Weights of a small transformer language model.
Size: 10 layers, MLP 832 ReGLU, vocabulary 19322, 16.7M parameters.
Architecture: RMSNorm before each block, biases.
Training: a variant of Adam for these matrices, 861M tokens, 3283 steps.
Each number is 128 + 32 x the weight over its row's rms, rounded and kept within 0 to 255. Layers, rows and columns count from 0. Numbers have three digits each. The size before them is the row's rms in percent of the matrix's.

# down: layer 5 MLP down (transposed), 832x320, rms 0.0309, rows 496-550, columns 240-319
# gate: layer 5 MLP gate, 832x320, rms 0.0467, rows 497-550, columns 240-319
# up: layer 5 MLP up, 832x320, rms 0.0443, rows 497-550, columns 240-319
down496 111:097155142118165099164127110114117160074090151167149139159098171169055129130095130151100120133135146059086148097166136127153112170129123157147125147084157120173124094168103146134133119167120120112137108145102158125126206145119185140170093112
gate497 087:122171128179118115110104121140146148135095140142123195132162101136196134175105144158089164180108159129124098173067138150188153114149149105158143128131126141068103141152149163106144160081127188140107049122145131153108188168166102134163146103
up497 089:109157139116099107161041095106142227158119097181115150129127130105115110173154139128113182109125091113105123109094156101102112155065169105147103086121125190165163141129128139159071090118104101201144078158159132109086187202110115201143137185
down497 083:126148104115136124156185181100091144152106091171125131133151105115169054120121118135154142115156162096083120161139134112148120107121153163096089140085080132021120120173145166095148192121158144192094130095131088087166143157125163168127205143
gate498 085:111103172147144102087108094113140119146168196083149133154180096119140132099142159094127082088126181110166141114125155097159118110140159163141146123090116112146124060109151125162127105110100133094110195130151140132112142199101097050117162150
up498 079:165171174153158133082170149090144163157100142090110070127155117191124128114157125063120093134134169131107130193149072126155127181101116128071122112168163128153142171137162103123117102144170188092130098141110166141125176133149144120111124132
down498 091:044149091099157085121081152131172093176160163135120188112122187103124156091127155141166150178098123119176078127114169129091151090133141138153111152127072136123070108158152171144156105121084157172115229100177109148159035169163136149119130145
gate499 100:152141133169135131093143116197138113091138163139109110129083083100075127115185164133084175127132145111122165041080151139157132093191086151159129139064156113161084109128097082174094108165163079159077133119127143221164087088114141179130149193
up499 104:133021141161167176124113091205176066059097168098169144135055144106136123127157131136122165107105129128089072124101164162132188137168114111182144091127147183098139101056074092145104104116083094153106148166120191134124115179063160174159114130
down499 099:167148145196148098121090096099189093145137148105202139130145143128096073127090141144153154175072137140043115210123109142109151198083118178116142110129087148132122136142134153165143114129116155097077128105095080149092108049117083116048140128
gate500 098:068078104137137088173094165093106163153206119158151123043137149137052142101134187170079167107097183067150112116100156165106121079113138158111144150144131171204156114106137095087176202169117181194129120141158121133174149207161128116145078151
up500 102:107129105056165183131145126144100113107177109190115190164126056096137153173120101084153204112082167148114104110164122149132097136179114059070100110111131111113109160132106097130150206170116131151124115079109161102134113145163125106106159092
down500 099:126071195137129098088077173167075141142084112130088152131151121131064098137094137111135123122132149153171160134093152139077125131153175125219122161147116103119132087121109138129112086113141138089178109185124177132115118130120127185100140105
gate501 099:063106108103153147142087124148138085110070083186162121074130151047150081096154081131100164071046137112191160158110146169101184095163151105176131123141124103153132110142116205173148158131102062139137122150153110146155112180086129085133101078
up501 097:140130135046082144053136164116177121160123048148116124149107107138142113130114134127098155122145163090158111095125139173137122190148153065162105147108080144095168187121109077137105105123149096077107117103154114189136123099138123108143159175
down501 095:137161159140131123113152135153151167145168109152110144075142118199187127162185153071116127167195058090048118081116156083133177120141164104160159173138084101179130094142158115143075120141139145153126149180085135122093118112149216201162100172
gate502 113:064104136129125155107126118126192135116106101157143126142122087119124098089148116150130107102122122079177130147138109110199108079128092089120091112125093120116122168172145105144092184175119144117113129095150172160167127130110130139165067126
up502 130:125167135137102100083138170115114160156103152112110102098114093159119132129181120140134127172173201146154138146126185126091158188149166111129099135131133121103200138136130140123142116060104147121141098151114099093049169123148170098125189112
down502 123:148148184116144126129173202100126097136130106159083132156122109167098189110100129157034129059160103112119120145123185128171106033110084144101149083100163130110132147111162126095123141083087201136124101140128137112098064095151101144115084093
gate503 092:110109158125132106103076125176110115129122164101104182067089202120069109128203107098113132124116150160135159154157108144116114151148136094181135142140119149146158115094118083085146117098022135103172192114152140118035146180116127152167108074
up503 086:117078150072102175151118137157164163136103073117124114095115220199142063096180144118116207137214153160104125128108109124154089132158120130156110105061114133165137178161180133148107091051127086136132140126149134141145153125112066150119151094
down503 090:144167115121007141110104120075093150157128100101100143137109134142154128124101101128091068150116115179117117151131131160119178189127138079155162124172085139155093111136098126140083150152140122123114107117131073110085141093123123065129151100
gate504 098:098143127192108092067143148088135167142094086107091049115141141108141189182125105142222082081082068157106117186161103090154121139173117093125123148112126126075138145160166156116115120109060175090137145114149166116129104119197132069181077159
up504 099:132146130144143137096149144160123069088159127068122116072135149117124104066139173108111141121194104129163092124148141106195076075148089114151139116163086109167200103107148170165124095156098075102146194131115095173097163110138130124157138146
down504 102:133214138127107099121099089090101176090151109195199113095120173157155141122132097124129138154080165104129186189121093138105201171081104157116065136107084198122046180137134128141113152132127063089102131120083152080153069176065112065120165122
gate505 099:101078148113068151127091136078171121151159106115162086147146106087087110121147142085180151154075108158170097184069135148157148068147096108152139124148117132160154143143137086101158137134172143123056168132144174149215159146091200087095132126
up505 100:101117150053096133110148154043162147115119092145141178087150149147113155135100053166131056140105157166099149124134148101108109093115116161044164080139195157128116161113136147140147117115118175113123149134152089137144098119158126122122149134
down505 100:146087088098120140098090093156184111155155169070095098115123090152175130155155128112087154145135127128121152106134112126086202135147187127112132136157143120161091142102190104164109092116153121092122167171173073129172125157113089149130169147
gate506 095:121125113141119125112141139094122113177202115122203129138105099079160154153122128153092065088150146175179107123155123125160098115145162171146130071116131142094162134153155139127177123137086170125116149181185117110182148135112094095081138128
up506 089:119100170112128088124182129101167108205071108178108155126114142083134084154085140066103135163145093144147137183156145161143145107138115090137163117125118095127117169154101136142151118185130133130146151142096180099122073100143172074134166123
down506 093:102149134133096112155105137151113102114078131118138114101196166166065183106159140160140108099096134067118074105147076151172094108129139161088151127209130159143173098101148134115128086101126069162077114193141118106144151167073067175146104154
gate507 096:140100153178124157148085090087115131156130127121112115130175203124093127124138142124145144079212139140068151182086090123168098136195106138131113096086109105131133128110110107111127159131093142108088095061178074034125135143132134116166083163
up507 097:148100097184118144133114135154114134157167149203130174150157099107086170148158112146118148124129159160136171170114071135116145088052128059127169125084139136188181117071122211073138087089139127132138103174153143114112151152092148144118176157
down507 084:153162111165133066148115106152128080121193136103101089140128146122181150202114176128128131141157139193169140103219112103166168119164128133151104074086127147152054050131131138131143116116130086128116156184083118161106107121142163116118121130
gate508 104:080094125168078122120103147191116082142125070157133156110142105136129107141092180137135130100110112079117123176141195127103186077155140119100080101104116149136185112131105147134181128110177152140157158127162175136130133146131154094140116116
up508 102:101153130137113183099177125120134126179128119129137136162163085163139104101099167128139156140170084126124115141174142132171079098160132083114118094052063166146121122210115126110122123187129109118140110137110186154085116145130189156170075136
down508 108:087127098112106097021172143175109138090082086136144192094097151156109122196136133113137166159136145126096156165124127168110119103118141132144076085118160135075112125180107072169155077113167131141155130142122149109148062104139160100136109164
gate509 089:139181114180084107143076153040149188123072118071147082133141159100123155086192149157084172113123153128160141085129123187157098119160104107164139072108083095127170147168140126115128111117114159102146101074085208061162090154103131120105123134
up509 103:109123212148169163083144144124140126058135129141103075100110116140135084042128102148135075130068151169141161087118099117118225119100118108107100137153092139120117153095109101106090113093161086095168136195136070160111132116109173163112105062
down509 087:092130065155132143050100184161100117125153117142117171143129177146102120177066110112103062165102160214097128207069146170158068081138111144131170133136158083070116136135132132080136098125132144136119169098104127120121131125103110124134071148
gate510 102:163146121158102121086108129142144111131105144160161117114116126106100075124125175167144184139149120149115044179111080155138131122188126152143090142127135112098171082141119132119144149163155126121120090072120208156113125126142114082178126144
up510 100:105161125100156124128114088084163084100113171101080116132170136106201097163149155129089086106127125092166143146147129100168157166083146105078163118079135107122130166065156126089099119184158128131152139097177180109115121124156087169123116095
down510 105:148164113198097115109089152097085155153079144099149063125094106132133141097133081142127154068167132162154144062119070162114182142116135106124200157098162197130107144109143178123131103149089093122131082099128085145105134101087079090159100094
gate511 106:114183134127147082124130138155159152046135141134106086106027153124105141113183109125188092055140170168071191135143135081127128132097062087055121131136125170091137138113122097102104184176179117147177094175160185164156174120090158127136137094
up511 108:090168115101125132149093078146106112088108115114105094173110102079119141139148130149164105204095134092138079131130147085126113119170083074119162141097128162071109118099113120142145156096086095107213187126154170131115073139126154098144099130
down511 119:130098107136109111150132060180159156109111152064112169132173082123128126121083137156100140199133115155092177066147172162131110143156089132125160100129155113178190130091094147099142121118092147132083130114051131143151084126105155082115126148
gate512 106:116098157111122103161133108177179154073138138126128086104081134103152027134110146127201135139128172110136115113151102161106175176111159104131143066147126135133152094141207173096172136146082138074109092166183130059108131157094161135197139115
up512 106:166113179084109086129123101196137094181142172145174135114134119088116113104172075149132064116157157131111086206094095123136093148108101166130159092116158094199121181164114113084197119098119129106200127104124101177105116125178099103113139136
down512 094:133204164098102152111078186165155168114140157111115139142159107108128158163171101168142133133161134166091094109063178121128109089122151162184138077094116092068092153165101172091176152167096132212119137156129152163066110087142130113143141124
gate513 098:084165072124141134133126126147136140115161093148168111143122107121136128157101139147135129106147108100111172131148210063221102106183130089086173117162082149162123135128142190198081179119105134089156153088189145137134150141157106121110140082
up513 097:094188118125132157103104145046116103166112123127117084184072125161128112087094093134119135136120076088078104132171174128110139144173109143136130126108159129111119121122137104136135124108108146149150120149107128138126125094160105149089141057
down513 092:138169147128159100110104124122089064183090128138165081151134177120156088129152111123094170158161106157141093087102177116129118126157057123158134110169047157109108109115093070135098102108120084176149146137163150162135186157160119099087114074
gate514 101:107090177113132148119104064124143092098161110101197084124137126120140102107083151090114091127105214096142132102168098108176120127128147084102078136113111143125194095156110138129086107115072160114106115096211159100076124130183105095110159091
up514 096:095098148121157145119134121099103149113110136142122111163135100140162054097112140144129095145136083142127075128150158094090102136136138105124129130061132143157141113160092122133162092141166100105092123163096114088089115110120136155128117119
down514 106:076137056143104119112133134137099101144124122108117153116137133142155181183104152092086115079135123090143148066154128147106045156148109158125110128153129119106138176149106106090093119112094149176116087150191122073077182132134094113159174109
gate515 093:122101150091134122100104121147118116127140114125080115145137166098139133096146145107175118105178052104145098153166123130120183144125113098084101164134116082057092131131232079111079136193057117069114121142166123097124140158153107132164119158
up515 087:050096152146083145150155179168170071126115092148140116052054116131066079113126127140105216146127161149085146145131164139152160102120106098212155178147080145128136138171132116099131097106070080150116125130168149129085172097137135176117127146
down515 093:167137144169155124121161125074180131104108165110127134187116113150131138113130127081182163068106107181161181080134120116127158161092103160134114129112164087095116146187140095117094175182120165096113140117073100140088157158118130213193094123
gate516 105:109111105129085116111057150175130133219171145164155127114164125125125087135116163127144092133187144107140119142087119177123136074175086137191139100168122142096135088144092082152215136166101177127097099154114126128115127151064143152181129158
up516 106:160178167143101070096125120067123158096129125073140063128162116124138116122158163139164117142134078147110096221103147138115165103165085161123118113132086104119151128147071119111163181129181068143133079141162161157148096145131068088095133075
down516 105:162112171117114140118113126156127131127156113088127162111150175114105089123098066070121179099163089138165137142159135116119095101076141114146138099082081110141108064127118170116093119135158147108114166139185075131158080108122106172093086142
gate517 102:116156126134148060088071159130227108119175106128168086104105151137141114117177162094098124099164173149141127136174151136146151144061130143151106087099108135155107076129159107111117138148206146086121109152128136158134159161105129128141151096
up517 098:124173154160156078105141128137138118175116131164091117135136102092136114109134113136122144104174118183143190139107125131163177122124104123100156143114081112135069124108107057077100107147181133131174155113209169113162104110119147103121181100
down517 101:149158125110084117144135104124116083143149140105100121095141146138207097157136108109149143154105131103082076064141114111128128062134130111157163139154173121131168107071151095100182109073115126145111138133159169102134134126154108150151179114
gate518 099:070210149090166098115117096115114066085129015180133083097112122177131121108121169214175105097157154156118098147149067115133181097150121095130093124092141176098133141129141157103177152158095169149145126128124132157207111124121074137120134157
up518 103:178145107106134115161135154158072170112102097135153179088084102109098142155195119100134133127126104158124078131153126168180112092182136090078169145164074145094114103165193158110116096147160174108072156121064076138121131148167214142137149159
down518 105:094084120123146123113124207145102127161137094104092063088129131074000103130080115156111147124066128159100124150109081113182106116036159128162085138125051093093072144142102141100115115179162045141141142125142125155156115111046082091111067071
gate519 097:153115118099171162114133046104120138111156087132126156087130135131159132115123136118129080103123119122147129138107087091125133138144097040066127164193114160109103147137165132142084207153156059123140109115129137102145137156138106115109151131
up519 093:159110132139123136114111097086101119100133139180082143073066165087130158062161152158129152083156109183139097105125148151135156094101135065133079122095140172168116153119093130142106097099117137166137117128141178122135081123104158131114080098
down519 099:128142123192162192099104103117158137112130105179134128151130115078084170166090097159095127122140149124135090188135085162104116222146171129121113152151149112135094131088124116137175093118118083095104148124142133125119108097142131155149081097
gate520 110:122116162151090073120049124146119159157141113124229139151100101127133181117153142106168173156064112078155150173125135138169097060064107146094175167163125104164146120203148158102088122073124191107182125120151175123104117148100103122146131116
up520 106:083103098158182136112110088136100090137164131129162121153126051134116092066150167090056141180132161078151055085138157119110165159104113148112153145139117159152184163132124098180105183132126142136110082104137108134142124154146165083123116129
down520 110:138177148125102098112166150097132109117157152112113086127132151143183127169152149115110087120120150112187170087146153178099177114113138136082083114119180160107123144113141164081114150137096105138114102127205121116200152134112111075216112134
gate521 093:152113149092142162109106117121081137134213126143054164177093104108121151137155096180167119071081113142141153112143169172123120135084182093108059157097129140081141177127119130080092095142132174135103087113151085171121164140114084178174122060
up521 092:067157134091144149089187120119162164172136133147131106163147137132129093120129139100218058139056140101097110140075085093138151102146084120158120059156190151147131167080164124149093138111166188133109108148096095178166115130116157148123130106
down521 089:165174133101159144212131132099148135153114054112101068128169124122200133143136134149130144137142079145157149113132152129126160144121109124111147133121104131122052127123139161121170101134118147124124104077225127147175133104127112105122085156
gate522 118:071113118097132138055121106166154108133134135101117085117069114108129153129124119067125088050091156064170091143117138149105189106087073106119155155112106187098089065090114158107136091187151118097185158134148126169166130188086133079132050060
up522 128:094142116122100151141191138093115105114140168127138113082178140193126145153063131131105143129121122101136139164124082132073165149086167073128122108156172115095132139168127138126100143095121108082104134114139142103084124108077127141153097113
down522 125:109195119121161158150083161127129181154114121186142126129099134130097125102103109139115089072140139130134130143180151141112104112151063124104073123106079127087081159075128085142074152112160159116173031097179126104143115073094122045149116076
gate523 096:103097191141133102116107183187108133135149169156122165082090168083113121102101142217143140156141103121084139162097134157063131139107147153093176094140145090140153119145116079128175089152131147101123144091117109167148117084110190099174085111
up523 098:119132143102145127149089114106091102136096141114170101134152086148163103104128113135119081161100097153120161138187162103197179180103128106179105091101103081123095094120185152100190109133104099152101205095143191092135105087044142119097192151
down523 099:145146117116149134128118092067127145147092207108154121134183073102193142186128180145125059110072139095122172121118147160153162130123139163064093092131103183150128153124090080143102138093111124161137138112140125147158147128162066106134116082
gate524 099:102150089196076068149137119116131157148082126121172045063157098095141068127158204171120090122117179110157121159141118153175128128087140149136145051129121111087148114122114091115066087164065139096123127072141172138138184095112168053163146097
up524 093:142086145187058149115118160167156109109107159133132173121137158108133085106101097125095181100123091102150190228137159129112123152159132114137093148054191142158164088087162138169124111058122113074168112086161127125181148107159056097150105126
down524 105:208106130137108138155139168075143109150129111060160103116143091149151146114183064126132108165106111178079136102102109115078086114192118142150112145088151103093172104090168053137125140205180175097135101154127117105166103199108187119164130153
gate525 099:099114169097114127116127118171199068128093093126201131167206144101146133171146161128131153067109135128199119162124175129145126151183101076076130131169078099120074175102218200126092132114139108138153106109181150136089128165133105094124116086
up525 107:162107115151104108140099129133132145140158202152111134111128179118116166147143141154159153182130101129091112165176094123095079139102116112122153180083132138103135167194079135100119107165076123128182167128111119103135133123169139097169147152
down525 084:132129165125134134120072094103109142155144120152124157144125163151083127149118089157074113107082110108133120184110121177151041067097141191151193128150110129037100197106120151094114195124080098154120104080088115144126151158119142148142121128
gate526 108:115094149116109130138119150170216175132132118154171125093116150072103085144175183141165168134106149069154127125117190184121186078165141146085108147119054144088154107061096188146078130126070151106198149165092121124163148170100174138156090136
up526 126:174100129143118174117153177188105137096132121168181121120137111098091189129203134149153118151110142088145094124107159171134119180106107121078130134117058167136115120165093131199141151110124115087189147151127131164148103130109208116117142105
down526 101:093099123147115120160136080118132074118153154122140121108129154134110182090058092146120149146099088117074132092163134123107133134146208097157151086099169103185130155142116156066132138094117126123144151143125152097132114127167175074156111140
gate527 105:147090102096132120162149117150112113122090062139138132103120085073092147133075176116159109129085090105126142097127143186087172139142136062113133093121121192134164209188149147102100111139104126099142087190128147168143175174077129176116117182
up527 111:108171121135176120132127158069164143158099103129173118093073129116129139105105118131160126142124122135117139117128172172108138097147113120113109179108149131175078162162135126074121101124128097157124148164124139158136122059089127175120056048
down527 091:158135150143092073146142107127133142112102159123121110121139126068146165106108157074146167157163156142141083072148093125215175154130133183118131085132123157115116129096091161117099140102129111112221147140083138161150172141166102103107097062
gate528 118:142178151128119052122082065127115144111107136090166114104119127145119124151109131133129136111097175104158109132120104095138169139171139094083095162093099116134149116111109116093151150163147163134160099174130192118132083116130122076138135123
up528 123:165116122068107110129149173197146135125110064107131078188144112167158093186166164161123107106160161152162126089088164151145173107090135155176137159070093109058115131074109137107173146135177116119163227149146121123164122143172192159148130122
down528 115:109136160132151099187138129139156142059138148148087149083161129122147214083121097127160131143096092115158176169130163079112138113160154143137097156115099107105090111167146138165134108139145111062077127135164153162009112115149090198140143106
gate529 105:127177145157115122081105139177115106111153129141156116153123165140182129167141143094117115159132166143153140150087124192127167119161116104135070126099061118141175125085122195162105166140061097119155156140129096157145102139059049131129130086
up529 110:135134101185152118160143151110106101148095188109122123171142095158032138151113092107098164177115130107081097112170185049067109114129121128122199155181181115193146100135194114164159081059157143150081186100112101140082072138094176101103134098
down529 105:123132123124123136091126039142159153143212085148155089134171127128082076133052122215121113079128119139121110118139158125061080130081103087110131150135112082152144140173149143108132065118110178120098161145150167187156150127080091156153163111
gate530 107:142126136078133154128094103172169099112163106115110147132123230144129139169161117062156094161160088103089145192147171075155155136121121149080055113075149177080116108171160170130109103157122119119170112125151156168148143190154130100138167152
up530 099:167153144168084150106125157156117084139135119129096103109129113068154112198162119134149154161129161127133130083120143160170130120171075137104078090101168072141109130132115155116088126126101124117150163078139172093142104044140113155112145130
down530 107:180180123193144108076128138113118097108165088158148138104120164127185153166135144089161211110097118129094105186164103118101086064103086111153148152136114109108092093184079127111103095134149109113095144103171128146080151130140161161179116142
gate531 095:059108154134129176105162132149130118127088144111125106116173152116105145144104142159176098106146088096183141145171168144107110153152119109039176126077126144138127087129124098079144165124082073128185142096132141092056131161106099072123098159
up531 088:159139098173121097093119145153157126155146136065150126168153116077172182115132122145121120116081057123191146210149202124096093166137114118136122218113087151118096122104134147132171136121146086070124103061127102114157082104122168106113119142
down531 100:107201116139178083100078129118142087117187085123132107098117175082048120091198144118147092180166156098100114129112058139130109114095137128111046091133122174148150126127093160132141119162089135147067171163078134164116133175103142143171148102
gate532 098:145099117049119174082102140078135099151098107146083118134073174118118151126131117168151164079129120115160070113103155085154144100192119067139091089192143141093125180087155173115127147118145152076132203178101134201147185161133105150156093142
up532 097:143121178149150107126119171161167132152141164147151124140193094152188102097160142085132125086120153101090151191190108083174080172106137137121199132155162117142114116093086099136097139133172200133093128101129140134142132137143183170156149119
down532 098:078110098094148129077148080049118094158173080117127137144102099194107190150156154074079062113146140144097144158158134141123169054103087104072100117150117129153099128151188107155101147184158176057098195137142156158139185149156145134128162130
gate533 103:086162153133122136148114160121171133145083155089128126122075188149096118160145136101111110117119162166123104163100128143158099095068147113123102125131111133095133162193170163141105199192112176127161136102093186155089162179140103076158095129
up533 109:155123099120122124114117179181118177120166121114158101098131103115109127144122122171128079123084114137136145089116096149123186118107115125133020142154148098100074132042104056129137084073117112178106205144153140158213109165123146129151138096
down533 080:127094069150104199097118094107194165163101089112149096122106118095061171109132132135127131113153138131122167080082164125153091097162118139102160143096080109113082089117118173092205138122100132164138142153139121090086124138098141130120110131
gate534 098:108119164044095087165138193100140094137102168173131165145112090094041081127142112130144142130126117115156179126200172115186091120156093068102077137056154125159138178067131112102114125123124157095087108173178193153162183125118102119132095153
up534 101:110081164084202115143098179095153066053124118153119142142143130141112090151101130115158133145114192168093141114113155115122115109113139079121094146042152103117124172096080136105105138137145124162157111131162068114182128134151111132111037187
down534 088:149088053141114159186172120091097203209098129074086134092073159095162106151137116118126055169109148114145110103115079118079128154110090127127145115171122077143125134107133147131078215146144140157108134171123128146091167129128086107157129098
gate535 102:110064115092134147126155146167145134192141121064138098131131112103163131198122126163132155094125080090122136124105139106163102075149171146104149111098110163130106110160127128156112156161135149170194129165170149169184189145089119082208185142
up535 103:100135107177189143126103119129074092135255158155108139133154102133178137080136146136136109074073098128135130114061143110150118145121100152136104171139139152120159105051099127129182105092160120081187209171153103127072118137167165146137128135
down535 094:123168117128117147043112104108138160129150115155125121113104116080110074088114127120117225138162066146152113183140084088175102127118191123150141171132096102121149114170127159123104097079092130096137165138184173132142069051182122113114152096
gate536 099:154147071150095151125121083194099112076169063158139192131118082123067165082056182140117152142075126102142165109126137176145153104121121095064082131120116156162135099115155174103108151150108133117142131104139156065115113088130137040138178187
up536 098:123111155117193124195129113116149161129114114108169114187099144161111142135123130205141087131100115145110168121111134099067118148199121141179071144081154130080153192171150110129110088098089119101148108136185059109169175122076113093121180121
down536 102:155128140167101165127140094094122096141128168157111124161126104188135142164109099101120112138134136162078121109156092164112120098120072125091066167160126160141129127092069144085156210154095136116114178155091126093137085101076129174114113118
gate537 103:158168113119142125141137110101172158156133138122153139149116149117115109120182103153123140152094079116160137131105070113123197113117097091097088132167103149144123185111173105133121120229166149114063078093162106147145109112109201059126090171
up537 104:083119148170106069142122089179130143197139093129057148129098074143155113124141108171134103147117181054134082193136118038135096158172129107128181147091123154147129089106185135127118110123115198144200185143134165104110146116153170144169134152
down537 100:141144109111120145140111121129091120135163075103140182185048129133140142138126172097122114105113114140107178191097114130121139086101095218129114083098097084120129166155172098038111098178136188134131128150145089107125071108120171137089086103
gate538 103:098073076181150123160108111068118143144133127197158092074163135123155127116117200146107126149112135044162125131135140183115143127150168162126145132136127114118178146190178137096123111144143152117156096119066150106108124090076154118144127107
up538 109:181112160209119132167131172119219098135104137098109146169153130079097101104090149112143093141140103159126134127194128103136125154187142162123109074142147124199153127143145185118134105123127139105114146139098150133118155123167089126124206136
down538 106:121089060140078154085164148153075165116190107090132122100143128147123195148116098079095075094141120076144128032088083088149145140099153122067191129130112167119105067155112118138092137138126147115126155089113116149106108074077138071119090151
gate539 102:140126093121119114150111171129100120146103139148091122117096161109107122130156163113126127139056116136116121223143097129147112135137133162161102098084105083131167086129140157091105105204107109104147118130083165114146135052095135119109117161
up539 102:097128111179095139100113172071144150133105110188132115163135107180110089186091142110102127151184107156109086122141128131192114130153109061152141151156146057105101125133125163129154135093051098091098062151209094157169145161099157184122183079
down539 109:064158140134145033129163171098119195146126112142083132140073069162129160069095099171163075154100171135130136185118067101088096119115094117110160098180143126126151155125155108147159076136137122146113133090116107086170135112093087112100086158
gate540 099:137162105119101199097094120088144165105163109142147147119123085129177146150126134053080129087130115141129167120149130061151150131155143126127069090175147082118099141157105154107143146167150150060104075091162157136147162158147110092150169126
up540 095:136132160102137129090141136192145129128125079135186161133135110144139132152140111166104099192144073171142106168094126144121119157142131172108085138066132139129123130090120136137117131096141150149196098121165141142141126112177161176152161115
down540 080:098078128184074136151125145056123178103202118153158129119125116171093193091110175089109110119137161190076164102115172155150144146164137110139110125078096091170182136117105097100165188162137163137084134131103128070114123125107163127127139101
gate541 097:109131174113131075124148109173162178099040140096133053144130178171213222171112100151126105134144152112213178150119169107196097110100114129134075128160166125100124145088138105145111155101123140113153055120157134096157132149087142135123130097
up541 089:159045095142156126119162130098080134143106113114116103077125116118129147145105074169098144117121094128138081072112159113169124100096136102078066123109113138168075123081126081130122125106164178088146070099153044157070090112118117126170107139
down541 102:108178156099154079170120155096118115142149178182170111136161123111098105108154185134134091132128126101093058150184136198081152165081052105063143137132088127166137111138121047169109178148095108064162171147088113169131133117107176132162111141
gate542 099:125158199092177144077109122186176132104142075112141153092146191184106055140128195141125114146201101080154127162112137094159163150154102102128143122113112101068169127169162169172074116126042148098127146123150144092101086196149159140127106133
up542 105:151127109200074132084147062078081127171133166174120135114129105129161155153165131098093117093142142190168080101090113100102130142141112108059122161048127123074084110160115091114139144110207129109118102106087076123072157156112180160128170109
down542 094:112112152098162129134056139161073163143101119117129146127174188103137174095060124171134109139093139144145145181118195149101182131180126159127091113127139127123159184159128117147072147076104073193110105083143111116159168093075145098089056081
gate543 097:143135095143127120116118087060106114138173122119186108126158074088144089153153168141181148062163178080136071144120112144081082098125068161113108137147128151138127082134116131141098109138134151107085118128150130146123132129128166051129143154
up543 096:099124095134096146162084116080081169124163167167161198119146083148097121152155127143133128120101139137132114114105104124095111133212129093112120142078183090182142113092075156136194094107158127112166132144140144133127122158138152070114168122
down543 103:135145117180191145155102131127117187150176116114054118124188156136140166124111144175109129075175080135140105169132090161123074136155096156130141139182086126159121083140090168173096081100100128033124112152129147167082111037147164141087132093
gate544 101:146111102151165105128125162100128188153046115191138086113104112159114107161152161140135116161159130125175146173138115153139049120137096160134108122117146115138216107089179146080155105126139183148095094126113140059134168136109136145105164111
up544 088:095082079123098108113167135078166122178080125140140126099066127092180155154144122117087159111094161096184122186094091132092106130152109136135107087153108119206169131182116191083090165111083150136164101189080165122177159162144084125137098104
down544 105:166143145173174130104111148089097136118126162164175146038154102090098157077140093168109148124122144165134127138130187146164141133158093127167130119092123157080158103057143137110133089120180106104195131147129090125106157079107084071098099123
gate545 097:121122091121101140104134156169153118073082114143150118125113109158102085099140160113096146146134134164164157135073167055148148098194151078131109161105169115095179120179133153112110165212163145131155031139102128057113128161102129112110143154
up545 093:125171175132071063142138082100089157092146056119119127117131111133140161144116122123184154143100117157148138111128127113136164046178166114140091167159158153113166124118142136127118146143119194126194080175179111112182126109143135126142105144
down545 095:145199100170187148094062123170069061110154150117110082104162096155152126118136121133042151097137129160125104105123145122076097103054074091133110107113109127154118113172132140122125128136134096094116097076148180209104124148158167110163103059
gate546 107:128147138181073106125137098180099111117110110114151081102095158140074086118152106084147127111141130088186205124104128140118157135163141104107182156168145096093071129111124129115131148156147153085158115100174163105165096119093151040159142193
up546 103:136131127137138095152158161166130125135158135098095093133126165149168148141151182107144085103154044154160120067153093137082129118039120161170129146113128160077089103163074115187130122154136114112199122137127163109124155132150121172126145110
down546 104:062127105114106127103144138124140193119116136151181103138168144089072120115124123114119131106120142114141086137166096156096149178137150075163052071139117109064092110074124106175068142043114146089129136153113151108112147117127061071130170154
gate547 105:075096125117093076087115097114139161113142104098146151134075069131119146085187146170173119111073161091186143174121142134160208125168120095126082073108111129076066088139098164128143142171101090149144074097141177164186193154131118144121081115
up547 098:128161121137159093118105128136161193119095170063140215156175115152112202056127136097149126110108115126144154108171149110050152121109194112076045126106088156182116074141105078115141132179159134101159223163135156114184124144065171117129161176
down547 109:140135062116117112112159058129102130155131081116082119157061159156114141132120183060134146112196103144139144070124091109137103135178163118139148110124155154151147163153132125099190156159126082126123085126126174116117170160127177063111217126
gate548 086:099158082211183124159138120091081161146132132170105185091123106148071084175099137148151120161156105142140209130151177127111126089170153107161137159128156144114146069118103155108207043107096118109104104204121121128097164081173135069161183208
up548 084:111114142155138120153139147107064157140141170117118112144096051125139150111140143122162072136119157078165132109093119130113114096118101099137131041028113126137071109097130112090147134174101131157122152143134116134140093115093148099085114178
down548 091:166137164078101155126125098151122070167048155108167104135150087097124148109150146081081111086195144152126109079156150099189157186162159154119114112151075157116175087151108117112165155082127121111117070109104131108133187128124147097134131115
gate549 082:125159123122130125136116164141100140158127132112166150160160117224130113137106176080160109153129152079190056152092135122123072106094145076178147185123146088165102106108150132109193126167085174081112152145083147158127177151206114152165196163
up549 081:159115131086133133149105149073126084098089135086106111136067176123156035127107153160186130123134198135077131094156152108127121112071098122167127120121128158169124158119159135184141147148156072121190142137141148105138128144140172112076098125
down549 085:093127130151153108137174080112107111126122080138149160140116058154119174158210126096127145125085137134077130108155119203107151160136163176131105106148109133120180044140090139151096190138095204131140049136076071084096142109089080101109149105
gate550 101:080144111115113140075136080143103157185150085181144147144137098110081135161179119130210139134133119121109121161112145134112134127156142107081106101121096119100178179121186104176102104102119129143143136138154103135039164146101064140150133137
up550 110:077118117247180154163118148138127099049114104084108090161095119099158105138140126128098095140150191169150110090116132127143111127137118133159163109105111174191100113170157152151126109141139141147128171143109115053129101079144143166136204096
down550 093:123110191145130121137168120142127185112084107189161085076128111104064148163118066096086083150147125107131099130150149140150081081144109181115145147123147159087186146104112133107125149113076129146106132114089159107099176114093173113147125144